Part of a small language model's weights: 16 heads of 32, 773M tokens.
Each number is 128 + 32 x the weight over its row's rms, rounded and kept within 0 to 255. Layers, rows and columns count from 0. Numbers have three digits each. The size before them is the row's rms in percent of the matrix's.

# k: layer 2 attention key, 512x512, rms 0.0233, rows 222-257, columns 256-319
# q: layer 2 attention query, 512x512, rms 0.0233, rows 223-258, columns 256-319
# v: layer 2 attention value, 512x512, rms 0.0233, rows 192-255, columns 256-319
# o: layer 2 attention output (transposed), 512x512, rms 0.0289, rows 192-255, columns 256-319
k222 102:105212186155107105105143069166111126142135085069173124145088172147156136116155145081086125149073093134116155132232092182148108130096147124122163145095177172151139154090099120176132159120096186
q223 107:108127194077067126130156123157159067122088115141112139122118065119108095166120141164143147174125161135112110119158172116161110109125146152132143092119160110137176123119160121169110163136117075
k223 109:123142150154136129138153140144123117104116113064122099108103119099198089198119143122029084090123124128207129119139140177119134119158115062166118174172186115119087137161179124126132111123123117
v192 073:107131121151141153129072057106176135182087084152116146125132115158111124077116132103079170067170097136128123106139100154059118158076144142104095131075169119146132123080104162139135095121139086
o192 063:147153127121108158109123142140132107101109125165197091158088160174154077150123144164157166127116070126092206173125155103187114144174187145183126138115165139166139108174109094123133103127128140
v193 073:120145156117096155129049182114139122085139129161108122153158109089123086196110127137136113137153171129134156138121202100123167055148076112150067099144142106097157154116118122140143103093081102
o193 073:108142069141182157121071139160146121119138102088175113129162109157172089138085124118113095126105108149103115144159110134165048179112140136133166124151150138101117151157121117116141137153134051
v194 077:145149069119111123084218128129110130155080138160133159108131123167223107101152165131096153112154096099119104128141128123156126092104138174134135063097156146128131117111118134132132094104151188
o194 067:098116150136134123168091139142122081134119094123078105121108094048156164147140157092176226143177104152140105138101192119142142139166076183191146190139208125148118166124146139156121117107108119
v195 069:145181095040097152121151130173146112142120066142195097101124158141154122173193150149093140122135124121081141085120163164117162178139107064145182156113129101097131150156189149133115141129172143
o195 062:139096133121075091094167137144146111077113143107154097093121163131088119127131128127130156128164145151156155139157129105174073101145160152124131069154098131115082105073060184069153097163078141
v196 074:099109086114120088093112070139140096150107143184123134144081192090138058051155135067104204194138107170101084058100130105121102109114131155077123038138107169162136112082152146150158144118141131
o196 063:178130146152129223101138174160107145120092168074132104096121105152107123142099167194122081126133128172156085114109103148142056148150134082129136141077092076100144151150128110097150105139164100
v197 070:131134099120058114148129136120168147114086166093120116140092083126088122142123155101112123104096091171089114081132118099205154128139139114113130049097108084050120038128101122109142101181126128
o197 067:072142134137144096144074140085132079103208169155127114149159159111128158104142145126170110198158101161107133120137173160032160147152149143087097172123126118115165168112162137091059139064160123
v198 076:116144104152088140151120210123105146115117182146106131157087159124124126140115080143138083184143145157089135113130173088096150123142149134149149157150143161081158177131123120129148215114088096
o198 064:131117125170100129118110095137117070122112125107168151108145106139129123119103115109118102117125091115119126102195138138120114144142142084125138146075113076120138124124129100171107099154138111
v199 068:108144153159172030151195170161151116119103069165109127074193143170103099154163113198153163143145149141134156116174157187109118146134123132170112138160161133114077074124127121167127181126122174
o199 056:168131086174168165099104112134145174104110172064198127140107126143095147123081140125191090141185120147091098140075110119176090075169128114168167117147111055099123118090132189117155148094120100
v200 068:108098187163108110150084118156168208150158184137121120102090115133145179144109094089148143102134136127129166232146126082073155121139154121125149182149167094161145157133162127107139092127127133
o200 058:112088094140132075091141080096113148138136093109147148129090137112130077168076140211116064116080122137138137117118138126171125162124134143119090110100084084087109102136107116092117076160084122
v201 079:101139126150112094095063145155102163149133118123102163131161082141125156177148149155189163096175162096113159131068170125099119134151115102102121133082142135141113112075124112125135094122117138
o201 065:119130120083123163157159128114122129119149115149132094121124113141158119123123084143095181123163103155160151168132130173089163119097134147108072047148080139078160183169101152127128164146179104
v202 078:121114203115129171087159140147102133153134183092112102171119127153196174093177124140142220106188160122089116094095215095172120135123134139167126116121094153169090044160147145124132111150103111
o202 065:151132056119079083166124209174096095143098071132105160074138118114167133116114089080180198141126166126149114128154127159103170133138132134152115129136194119119082182118130054062088137125127137
v203 078:124075164067094189136131178106150120088133150177137076128148141086085138119150161081194107123121134122129104160112111093097103133200127144171126172188172160130155097125078116136102053102098118
o203 062:081157129128104118143105148135106161087109147130141139200105109169108112090097127160133175090117136131125136108134151160137126159107094174107152116107094143124153158149125151126154132113176109
v204 076:136122136117139202090160097124135073118105119152123124147126121098160139188159146121118119094116189128132148113146099161167149147185141080174129141171130122115159169138137177120109097109142144
o204 066:112188112145130112145087184084099123093108097121161165097110112115094163106146146092053131136169144098101158159107167142150086105108135152088109080107157124114072159126123126175144147099135125
v205 081:118115176142105101080090092158108098096100176173166188144154159128088169080128142145136147116164101150146172168110130153109102154099077146121203133151115092186117100158141140169099178142139135
o205 067:142114040148161146153129102081146161149137096110102146129133138129123152149160135104147104122096124132132072076090107134136091133111146110138163146117159167094116147114175095109114135077152136
v206 076:126078124061110113177096142115047134130129102138113149080168111154133162134146152063108137110134162121125118129136118160139151177127085081146139141147095101122132142132113099126104129158102114
o206 067:084164121124127162080126094158181143116110127121162139136107111115093074175115104178085124154105152183120176142125138074114121157092174125120118091094158117058132089172133131111161147079165129
v207 073:114136185090131110170105109151150128179135154088106131119164185098082185101142108126105149137158097133102114144127078103122117159151144112072116109116125114114123098199139131152108146080131138
o207 067:158119157115103156015132174085126113118094070157119133128140104129112099158089120114153137188110159142140104132140131152124151114187111159125132153079087120186172191099109048104156077254089091
v208 072:172151133160132139169147140118179150077091144088113113094153110105125121145146133122160168134135083058132180139167160137173154142164173148081094101095145121101090146120141121154130120202163129
o208 062:112142131166122088121101149108101082152113117139152087174088209128119166128153099120116126151175155193144090162103131104124107086116067150189152181149088093112159113072162134142147122183058121
v209 074:077149135123131129105155160120184072161150155159118149151140144117098110152092100160103123149112095134217143129078125130139100207148069182168152120132142113141084107133142057080176138122101128
o209 074:175149154142136115160138088146083128122131149151121118160175158069116146102154122143142162145143120116178103103118184091132188081140127153134114125135109134143140175083109173136106115110101167
v210 074:148106125128163080098122168105128076083066134139132108136142159157158102104092122139123169134106133150176170090172095129171098155149143089114192165056170172090059065112159126144086078132088106
o210 068:088170150105091172106058148155160175138137173152113088144081111107142145069140171111140132136143103113119131114105168144129179131098159160165126118154131135122116153157171127097117164124125160
v211 072:163157090143094104124136109092059153109103101093128116143200133129164120100088154108138180139093081080056169180161069133134107123146085176148146143067187167192087130083117076125165126151158145
o211 060:140100128180158103083130127192152108116135085147147138148141162145099138103116043117090073070180107133150088170085141118119127058088116103153134100135103070134130085142126080124128165102055079
v212 072:160129118134136193135061189149162093123144155118114119167145079104136083135127136155160108117176153124121135172126121176168131186149108087129107127086152118153094131139160177162094161172154136
o212 061:088116108139103088137157102168097106129108154150159108078215174092124185131118119119044112110127144135109176152143112114132123045110168097158152083164136112093113131138132115141124097120130088
v213 074:112094130150166108143125122151131148184115166085144147129106102164136111082148121157145206174085105148101114100085102120122107074108098135172131134156106099118143086157158165100181106102043149
o213 064:081108123058145158141158119157082119108155098091143080128106127070114171182059150094095091127138103112146095157117131122142100070138179136148101158150181165160086115079091146103093152148136132
v214 072:129158144125167137106148141140126156120094143156062172107122152128152127096088180123134213111163122185131134138101133118106113170144151151114172097145157124110138135155081117143108111095094133
o214 066:059143155137127114171102123182124120171130133088051128164150090109122087128120100120148102111125120104113124181096185116066161133117150114094149128079158150146149154150099089126094157120172114
v215 076:101097084196133138096089136158177164171142081163110115154178104093123038121164122147153099128129099111143128182146197120142161071168161151116088123111089100092122102140127141159233081125152080
o215 067:146114153069139161160136077196055126071164113112170095100120146149168190112134155042168181114138152091154155111097122157127155131118104089117101141188141128155126116105105139046090125174131133
v216 073:117099114126043111092125130097119146091083119140053126180105102157161118132150113140132184144110138107088199137085125058123141092164088102135095133064120151169128096130112079124168086147201140
o216 058:061160100181143095162036150140119141132121156087190113116130198099124078035103131122066150126099133083110126154075149139087177122072188153107070108132117140175121173151134199157117181158163112
v217 079:075115102110056167226104182177143094160143126079145179133056129156153109089164176123191122195124168127166137165126118177132140117108180162140152039161135121142128139081115135107133114047140125
o217 066:197111184182155104084124084143129143034109067152096146084155116182116111149140107092096121121106109152077123069127202101164070127150070138158134187132114128066125104155188098114082120181148098
v218 079:096090154113093071160162139140177149165146128160150109138095125136034139095150108096130113114098119196104152084129139150072077121127083134147149174137188148107093137115143146122132096129190118
o218 065:137157144108152125095141081149093146091152089058130123097130169141107098150126136141128114064167148134183143146106108131170120135144123136107071092141091160112160103127081114114095125096057096
v219 073:172132117176136098141059144104088169145140104148134162148117156138181131120183091137207136122117159098158134132103133147099126114146108123113141107141125127095139134143108086143175124152143179
o219 059:142161108140129166180155124134181102143160129103189121168111131108156193160094141099099146212138103131114095168146115108100121218125118161123190146136138114141119125101126132123126133107097069
v220 074:142088103137076100091138082123109118117087133126107110182096138101112158174091173139109085123154106167115075160124124170095083139152108181176127202184160068149117165111167148131081160147178213
o220 064:103173126130079146125107175180120129098109114101127131094127149109142074093180140129150193149154141187132186130154173087133132123119102158155164078088128120068183095116127127142167077183082065
v221 071:097101123162157104157130116133074100172071182098125129086138166119136116125068143114154150091095073124084064144138116086109155144118128158150137136120138118121104148106099148155102146119121096
o221 058:164131119129126114120122115188146073068155116136112166109157095187163165152176118176090115102150098069109153120104097132104077110145156106127061134133120111139091154098159082072093077161158127
v222 078:153187091093158101083139165130111132138147086114103114129192141114168132154099091159091211152070164111132094043197123128188149206133105126152134077094103149139078086138127101136119078104135196
o222 067:129104200137078156142089126118164072125155176083136082164138135094126164071160153082174121131131117107110066169094179111095115103149159128101189156149159133125214141162137091120138218152194070
v223 072:126153151093100098107116158141155148155150125243108140144112142120160100113193150156162117123134182149138097217173146087140120107119158157153162168121114119096135125177126114135088098174145113
o223 059:168086111116145155170095149125089132150134178073151104138152081146155127167066112052163176142151096067109147062106146107187145174113145120094110069198126155179131130122113127121154118116149154
q224 088:104152151141122130073087094139108062128168138127125090064149095139139201096130146104171136126161120154112145152100127103107067151105142148095118120147134126166162174133145127161102115137050098
k224 093:150081109203113165184100191135148132088151127145124102088096170110171208141137091126081088161062071150114189154138067088130152094101114110135121142092122160196178127127112097181184088135127101
q225 090:172131119224099070119137176159107125156101165138129064147110121209108144183126086128153123062105141129195223133080123129177111146106117140166141142155085102150072110096107148099094124151111140
k225 087:165118183170097131193091149194178136118122168167162138140114117111130174129137142041114100091139136147146185125126206104169160128103178126113149176123105145130084052104157119092101053124141097
q226 090:116135127110046121133126122073182121105152113110088093130099155173179152181133138178125129081107158111120114180072135113185110198149170156109119154116123085128156122144189124111133070064150158
k226 091:110137085095156071158115151125132148158128103150130157155156093151111121166116131204120086118111113116146144138119128111165182177146111126123129054098112121137119113136129123147087113062110141
q227 097:149113130068115066150174149143084112118165064147156117196107108113160128103068135104117072132145163090173125163080116067112106115155093056139114156058118125133113109065178146110112173120111136
k227 094:123097117133172108113082137139095199099078134152132161164113158110165193117070102043092061065168150156155138150133093146154080159120094165158094118129126147133119111155117125130129145113097150
q228 092:097146172087121169099139174086190096124166134155053156125213148144168163130118138072142058072104133118073184098060191161120090117096045130142158138142132153117151079141148128109096078186139129
k228 090:106184138111151139123080133098136141212118091038120145157114141151103093135148149089165132183137195114156148195109147112093180138091136158119169108096130055126148070096117191101121180177171154
q229 092:199132097107117208117167122108149135071143161130174111105176120139100141077087128119138103148122179145184143081065196157096200145180107133123118128109137157168086132079134173095124113179122092
k229 089:113102114031146118092074139120074115126133165100154215150089095127134104095122138141137134183134096110112164167166133108113097124121117180143108098144140167124076130179102116133147112142136087
q230 089:129121117146130130152134164111120153162171133099111094158163080150128103125116165143114093111101112188204141089174111106108097173108178102127136134175130120156143152136121108153156127126091152
k230 086:168104100135121123114103123214201074126173089143112133155106069155093072150091101142119159143113159119087145084124166126159102145164122130142104094051169151101138101126061162154135105117098111
q231 093:136119172048172064100162109129114133169118137163120115072128081131122202125097153164128166183106121142152117100114124161077132147104124162147144105135066117142103112137092127104093124133114102
k231 093:146124163118141111134148136079129145137018117159149166088102131132177211135160115133140125162151112104121117154114104136132163130114171109129107158094157107165144126136099084178088103144128150
q232 091:114130129175099111155159087109118074134120156123154051137146154195246122169161079135124111143180125060112144159124129109113138103185128176136107078101095148115125125114175122124049102127091086
k232 091:102177115169182056111136192119107137124122118113193114059139178115136112128111153139172142184139118156056123140143083139107109141111162137093119187142126073107114176195203131114151149099131150
q233 086:109152096088114058076101156166046139076130115123111119131128124090162103072161101070078113125206113105123136141182160172175170126142103094132096204111138148097087094151107098184126183149107099
k233 087:143075124109115093166161178128159129135091117120162101106129092086051126088203139140155145218119121110175145092130048102087107157088105138127084098166125128107067133115129138141087118178109177
q234 087:107094210065084194065113145144140148178113128083089102115175154082126168153103135134133136110131048132144123151126142141072158157140103202069141070148127126122147113146144067092097108080090160
k234 090:197137127119118114139084093095107154180150119115125052116143166148082172154103205136163119151139166138162070157102125161067127109160165137077134112087068096129149162079125117186063106170129141
q235 090:178119113146118125081163196088075143126083162131132151160128140138114117155161120103174141115094092185135180122076167150129164117124122139094191142129102105168162173137180144134112108105106134
k235 091:069134157126090141117141120112107114140116113117091077129154148090121141146089124104119061121116172106155116112075092112105121182118151141118112087116103099149089188109177154077147083157152107
q236 087:111122135101167131112053108097081138094126106146121157121156106143088164123164136102000172071106134139144117076179109155179173169121084131168121133039087152162034104088104118116119126142085115
k236 091:135154114089150141141109149093086142102032144101201178156165119068172158077093136132112105131118155158148156121143139214148096179151176076138157112092136197167130092104109131146069195127118156
q237 088:137098163095134135139115121122153160159142106154069169150107101177108129144177123148152101094129125119129122111156175154096101127131073173158150106109176114089131128152146163144106112178124095
k237 086:066149095166095134095124121154128172150150139125129156144173115145097187079146114172134083152138193133178151167123112101074136131109120195118119094132125152144107142167137117122132113160115073
q238 086:171102099087168120176171141176128133095113056122112106093138124138142178097162132142116153139061079164077162082097152108136204175088130084153097178170146167166129120181112099119139103042148113
k238 084:113115124127123117096105151186109129112103118151135098133054082126138121162123155126103133098213085116110077154132103157107209112140116099127095121117074158098103160159130082093145078105134180
q239 084:146093137125152185087125078068140064135144165138143161072015138138106144137091074111121147132074175091139130109155180132166116135157098135126117137111101134128138152129154158188086126162168116
k239 083:129068164130147126123207125110135113127112191152098144112122138114091135129135096166149198140187098167165179112197060112095093125129099125122142105125139147110207147172158184138170112104135086
q240 098:089077127149129171139080142140134076189129157079084146105106165106082167092132073152098134129102144175154154130154137070151106116125153142134099083157121090125144135111078189166148184084132127
k240 095:174099174125078115145168114171160084060178015096120083137191118128093120139117150138122180094139089093181136151100205126116151109126136205099129100140151104131091089155121112094090161198146105
q241 087:089164127082076143131069121158100116057034129098097108121122112069153183185148127099114160108104088090125170122137176077114132090136095109070168113113138167154095147140131141155155102134086086
k241 086:127110146152136103150114116113128181210146114159134131093154158120131083129184081097104119146089130130129183058119093160106115145200156131121135056117109176207125150088171152086083110113126092
q242 089:115129136151173151051083169142138075139204105089088061125159100081127144098125101108099136157093124137126169152135122093167116166131105128180129154101137136148102096139076128132149143042123154
k242 089:162142173144164105117091109098160138109160079169143123121118101045143093145080173177143085123121119109130090132102072131129113122142142132159136056087183167115102141097128111115105110121158136
q243 090:084101088172086190153176182105128115126105183133066133157130065151204169158067118054115147139127156067168061126099130188171141139113102147126101163113088137079114085146131079157158114154091131
k243 088:144186127211099059087109185124116173159068164142176150086175145159145087118113103163136155135149151086170161150098137119118069093155115174181150086120144116139169163104166116104102101111095119
q244 097:097149142157141099067113095123167144088111118105118100128108150123111092077137160185156099140107133161101113084089190164096137110141104136098164134113075192146104134076079078134108175156120100
k244 090:186135121146106201112121102176151132196123158150168118143116185120067080133132118138097129175153118118092196124172125174125135118173184099144154120124147159166185162201161099065086147126094169
q245 090:158136142106115083153139139134093157140122098194104175124124148133103120114082092170111145125102171152156119179181114156129153099110153159138133144166121141123081090073134170130095114093112114
k245 088:173097123150111164105140138157102140082123098169079143113063147128158102174100157131123165161162150132106127155089153157123151135150137121147094183143096163148083112088176081155126137083134081
q246 090:117101115166105056147110108144136182130177129087099125131118066137100118175122123188090125173148186139109097179110077094141186113131192138140109150101089127114119121120120068101106185117162124
k246 087:126094181116148121127126128144162124115122091178059157101210136099162151118128129140149087111144072131093137123151093131213126092159125129158086147103113137146163106125186099127150123127097107
q247 089:106130115123154083103118120111104150161119174116092060103150213141044117106168110161174153099127093156083137100076158073120147137141121122139132158151143116199131147144065147150124120105174150
k247 090:109120110095102099184127076124155171113149088196109151161164132123163095157155169172148205184175161091083122086141157123138114109091176150093132127121101148079149110109136122153180186152134182
q248 086:149088139166157111100136160089082152132086122146083144108134160111114106043141126126117138148084135066098153055146110106132110114173158142113123140166101145172069122136143140058085158102173202
k248 088:116110154152181184108119131127131132119109157159171152132088132105109114052141146111187153107120113130144138107143091130153070145100122203119161156074108160153084116139066143077103135096129121
q249 087:149161117054120073100140175105107108160162133103128133142102100084134127069137083173093109129118149144128148164121119164109109133132100139101080142127166115144110101125138146170121029142126083
k249 088:108176119112129068116111080072144175106096123147113118121123125086143083108093067143081073108141109192164104182132091100087099124149149089160095127161157098145120166150063132126120104152156148
q250 094:129137120085161118097095180109067089179131141121090157111135090124128112094151123084089160139141145139103145078145116165086093203176083182144098090172142163146129174126147114145124148129171115
k250 095:173183186118125102081150179118125146159095104092126100119127127157078113120135133095153171128043121143146096164094147168136129175106107111107104050113159125089102153100114148154067174162087108
q251 090:132108165194158141115145194084170120152166144193157180161126142141121141161105091149119160141132135151152099121157142111145061165160155076155140159081137150129113184127118111090139151119158108
k251 094:109128113091093178141129112097119155129134159076133130155172102100153128155105124133132074171139097113108132128156133074123116147124135149150123116113124128157102116116083135173127111121187091
q252 085:098147142091115083159132134119164107137141078146116113156097197157134108121166136139104117085099128140164198178155116147175136200108098185104162131180096125104123052125158112129189079132093126
k252 086:124124130094129034179144159083170096133118131067132162073161206138144164101140138126141112132103128165108192095093117138101145171077126182184139114088098115101114147126113143163108081195090100
q253 089:151158116158139181151151083105142146150096147135130081087151108100090140117107122130138104177162102097151148106148134067172165130092141104086088141107153116144133138116186182163115096089139184
k253 090:095138119127118146132139147156122158188141084230141086124144087118154105088161148162113124114112112101100127146142155201155125126198121103127113125114131135132128142115096141150093109129111172
q254 083:146109092174134079136076107134134149151087152132168141089121184148132144163138165161165174085068140106130159150179152098116108130083198073161131134111158150132118111128127153208148160114116132
k254 087:090125121117111085129121181221120109161159064084126089168134144088134101074138114113110107088096139106142118182115117138068180173115043142144143152165069125165104119163154147105133144104160127
q255 093:099173154163140139130091167110132136168196117084118095097172110107117122142132115090085130080133079113069128169170117089171115123098162047107129167162102189144154108105163078103142109114103115
k255 091:120169156092124172165076096098117103089182074156114134120054131060076093153180139140102167181085106124070183165113131086157108073132106127112172083162159154106115115107137110148177145124130147
v224 070:137147153191117109173093131179140191172110114138127167111111128146091159162137138107124121101152127150113113083143119087171099152101145142081133194122124141128115131097139124139196138134163153
o224 057:147137042101123115127144127085150098100074106147098134177170053119185172121161149121136104112130142125103155076111131192127118146185202110156118113120072127134147075204159061088087127148109118
v225 074:157204172127124065107074170128123120135062104131136114117144136113156177096179159076195130148167063087177084115095172144090125156186128080113101172111152094135202097153122113201121086099096101
o225 058:112129117156135168107112148127133171101174156126095121060167113117096059117150121146086152126115136138121152159138063119147145103045150163137174095143119181088065215144113161118082162144121105
v226 071:097142150097096141124185140140074116084123121141124180134184067110111108149115147170141054120135112148122145125131148135166077126094110085129153135137172119152112127096169124130179134158094132
o226 059:102159109115150151145072153115113186145139119048154117133117138157134104046105131144153083068159160145121122125124122129074179153106151147149097114147099194117127089144120130114120128084105185
v227 064:179122066113109150110138113137122120099110113088151122102095126123116067146145170137190091145101116099147087195115121151102150115108092108086163157095107185155174159187067100077082150099167118
o227 057:099098119067147158176163160115124076149140133145141140120181122123108150144071133117169134134090122151141100194125133133129069132172170146159145141108126086102113102091145147150145129117102179
v228 069:104128045135117143115080185174141113128140096117128086161030107130104063160095106171130111154118154135112171120104180090100132153134096101155153132140147101074084107116116158066123148075113138
o228 056:116142148081132110164168119099110145139120111078152115116112110100088137148140086155076134119160123144137132132108105149129092090117186177152118091168080145200139135125115097167120035159108135
v229 071:131130193121185126159175164143129153091113096171098162103123144094114109126119190169131095159038122057107112141147176118147148188123125122122148166134143180138131092120093203124156100117148093
o229 063:097164097179063176140110125149176099132095181137110136097116172101146138209161109166144164166121119138181143136118113088160077084240157123106068138110075131146103159162109080147066139144112149
v230 073:134153089121161099162102144138088089124103155102163108162125108093125086100117123085147138185137181140094129077042126146080105153073086189133083092148144181132079109181177126067107105119114135
o230 060:141079127099125126153159089086163088164169062149173080101134073190082170101114117159105116131114095201140111150137132081139157107140100121148167114113112121136168099099104151137157170086152078
v231 067:140111118066140138115100136149086154097110122087097089068113115116106151127125107062143146161089089177057112150110121182151166150098162136078099136120147030192130141118129069157155145140120141
o231 057:139156114145084086151174148097178103139135145110156126144080155137149088125152116095123065102123155051150124114082108118134147078189105155135059138134152129045087143099178162086135139155128064
v232 068:174163122139074044134129148122102123111163171064110130089156173107054120133088048170138151102095128165153078166176107128131113171091132129140137150152124062163174168087185125132107128174137163
o232 060:127171113120146035129113113140148096134155079150136156129109097127083093127149202089121078188130136117108130132130130063156109095114147136128137132062128150169119113138133148153132153102063119
v233 069:149144127143139092155166103122142156114136045088098109150106060133187164136145120189130145138099069105084106101210140133183166160115102113081142072105107158129087087132142147122175204151107117
o233 056:108108080101069080098141097155141103110081195121124152114138128124159101069179107096088121142107203117127128189119124122083121059114159128127153156165128127187158117103175134174127077138150194
v234 071:158143128089108112156161106164164142131078150159107079104174173188089168095135177037085113074127148101156128122111187198089163170103178150130153130102152119093105127136149193183136128171146175
o234 055:170183149127040092093103158064137105113150089123171180151158116069119041142096129189148150160165127142086101104139134135099122115164122115099125124173132168151155155145118136136111087080133112
v235 072:138159164130165119102101087118140102148094125161074158138148134139159141090113148091090130084091166177063146132145065099155155097127172123084111098145093133149125103067118121156099175106163178
o235 059:129135117159101199164114187127103120177119124118105089128152110129131143114116134148138171149160079114120072102127160142176151191131124115120129119117165156098101154148115109136137073172110113
v236 072:132145169155090127112173120132168113176110135109132080079150149089118163192099113100186100140093131159140150154137087202140087106131196179142159139094164053080057202120121137093119175113123165
o236 063:136105149123163160191127171082129153144197119151142085113099123099097141117148071134115120131180133167106177097187132142183173111119078105126118128172170207117185076116158106112113154088137134
v237 069:127177107121108127122145136130135139158164176124142167120098106101144168197137129115149056134135149148130122072152122135135144152111103083101172149066063121153139089123103123103116104149144114
o237 059:139149153172135101068121132168141122102178126134098134104175160095112103144155117100131154189074157117106139156109155079178128125153156161134096112130152168143134209094105159203094160109137090
v238 071:074086118095175140153109117144132119165186100141126083080112110144046140094069084075190127093174132140169167160113132126105184087101116128148101189121090123079176138103085109167102089070123127
o238 061:113132138125149127072156106100163138132129105131075170171165119154146134128164116120121158091109145123130126122131127114163152166097159088147172093117133129146081090170133146120114107098174121
v239 072:062171167108076122099107100118095081137128143115143135156130094137154097096165160191117146144134098132204127097127135066144101173090120115121107125061137154130171107200187115166082127115106104
o239 059:189106155120147104151152104076109141133124149088120174141128128102079132100111110077111160066101146082070144085133082151071167125092114126165154127113173170134110107083084131100171122190198127
v240 071:133110135144207051141127144138133153136095125099109142163169158143142103169176107060126102184102125170096107124075160137105129166202190117116139105124126170153137090092136155103145139172168142
o240 061:085201149120157187116131141177097140103155138099100093081153113096090139080152118141095110109172128144184148087119122123164130150086128155125146110177165118134118170107073108117143141119133120
v241 068:085198104102121187133127166090043135150144161099181121141094106145138096139131128111137124111077169164158161112129106123118122147136137063141151135084157138098173172153086069080162160084104124
o241 056:138063093087124051065166129133155106087073149162124151169135091140113170156114084132142121131157130115117191096130109103120120143120060105134129094134094095133119082112127159135122173189087150
v242 072:145111129106172168171148111084172144102134148106122128129129083156040152160119117153135094214163157137134104084116118136100089104119142153118160131093135145176052108112141091146126151125140174
o242 059:143161131126102124127096067169119139127142077143117152147123129118189116186156089145139133222107116136075127131144136178172147088205126124167128038146082107130191160150187156131128133166083074
v243 067:173107132132115120084149151162059122139113101088061181125120050148124100089126106133129177120122067138130163067119169147181168084223122134094134103108138078125128136192137178097167137135098110
o243 056:183137065083153107115111121116139132111080109175147143117148124115147111137147165124135094136166185128132085162132125069087187177109075138155165154135119094130102146124110080116098140154115131
v244 073:098109166109140069164147127106135159169099168117149158094093137120137128162154142127139078150111139112099087113125123122105036122070126098145137168131160096083131115113081106129150173116125126
o244 063:128173112132134204124119159196126135037156088174159118100180170130138112126142131136115138159154156142194148122111139072189155085185132176146175081119111129176152128205132155154101117169077134
v245 072:127128155135156071127094153036111192128096143124091126136155206105116071141092173169147078131131135164104197135116116143093137114088098098192148123141141121110113142129211127110104153084152121
o245 058:094096111118109179190143105177082143117129099104169122175098053143130115116166093087132163144126152143113114077161129127173164055147091138133144124123139128113191098106148091202221184120087083
v246 071:146118139129146139115178130089148180148099096139088129074098164091086189090129132086108176114098092134122165092092155117122242100192086148143084127132087100119093110163144159145092171113074103
o246 062:162092149124096155162089134116143118144165176136169097105147108164130118191110141185125123165134098157109134212169109113137086121154164173078130101161151166150144150079089166188143101102130149
v247 067:146171171069101086085127079081162141101132119099132122150133122163110088133106144206119103101126121146094132110129190133130126112091073135109152074120152142173124141137151126145145153143109181
o247 056:080083104208169217102106121148100132127096140085115085138109118143155121132113090092137128083119125157106113163156097072132043103177159134119117174143127101049146104088150151145175101098107126
v248 070:151142144136154163088118084125164161068106157080156116166145086155125114224175218201054164062150088127125122166186138160170124138130136114128130161174116066097136141104112184145121075123176103
o248 060:085135174096079111167123185139123161144181117154080105078140160077164080049105110122089087190180105161113136103118122117102159102112081089129148138105047177137151096134136092127185135102152131
v249 070:126133149155142093113088112163195151179167067032159200122134100178119162112161127175128165111133219119168156122138153194096130190128132137107141138140146228136089121125121158109130188121133104
o249 059:084085143124112132127222144107097180124149155148178101115166203103129119130147122085084164163148085138142125108183084130150113106138078157139190140107141097149122134131108125192138128155089133
v250 068:069130087076094158117119097142132159158157041150091149118092154140148104137151108111136115131084092094116122086152129140138110105042188160133132170165175088162143120156120149172165160185093099
o250 056:198159161154085095109116149110144120169120128146118132140169135180149179157151101041141167135112087098090127168112132102143112172102102110157171098109159175190176174125202144118090113091125092
v251 073:158085051092099085154092195139139177096065158158149100142133125127146138142164161092149091144139101159124140112062122089092113110134189126095147110153139110201079109098071105153133054170111102
o251 062:163113176098137167118100134098176088152201113162137188087155151136102102111100082163189113160086110125118124128119146193099077125099121156167175107144107132120146120087142111100074176078128110
v252 074:161101083121199115075097138181112132136140177132155154148152129145074110148134117162123112125091170145219140145090139119081107089151126104164126155145140082098157081148149187095087154170167078
o252 065:066175165123038122115164157173127150122142092127095088119122151044192117108118129117153106141160113124138156178111179180119191169148093143153126099136118158165119196131075066140151103126142148
v253 073:147094140093114151131074180139126127104125155124137105164130120071174062150134118126187117111121121124085123085133142085106118077104161112088181220170126105172167168161103138116076121103165107
o253 066:142136087171155087128132119124178135098143097127109111122128127183122160139147092113129107167126114096167145136116114185163112123187102219183102095116140068115163093117164168162170117125118074
v254 069:121083146085114138146147074143160118166167092130131143128157104140118165156077154095157102181105157090104106102066161126156135126151176171145077163132179149164168106092118111148128160145162111
o254 057:143160185147071129118096168133091143070144205127129075144085171065148077203165133175122135151154064117130155148155113176118094160132094110126064086095145119087147167095171113090121085141082119
v255 068:111103040106150118193139126101146145134149127102097136132113158062066113106108150125131132148148177160105130166121138150107172096106116113054130209119109062150116157170166109135129119108081125
o255 053:196050178140063132131125129152101162136118127148118096103131121178105111190138033127107085091164141067119126106096151114107060091163198129177214113175145104117142143121113188071108163193133096
q256 099:134123142067159125118137115128134135166155120074122069125085116131153183141112094140108163111089132233102130171125149144142173129133133153162104106179099132111135159106057138137118126103114115
k256 108:139143131102078119144072131111134125072121152098192121110120150076158153090150107093116137148214131159143161079127202170153153154163146107110072164100143142137094155075126147116076167114103162
q257 112:109117115124138106150130146119096133077177181114111170034108091102095135109162132098077119168114139172118132175124126126161111159072142108171131157151141070118074119104113178125093074074136170
k257 112:155082087121107167111116167095154094112164144096148158055163113080155139099100128150118120209182113166117155081086148077182173129121091072147077136113152142082157097102057105123141092105136139
q258 107:129118118062145143142186101103147143088131173126110130146165113114123140137117147145123146131124121118109135121118089128166117135068123120118144163190174171144085088125133141154127192097132144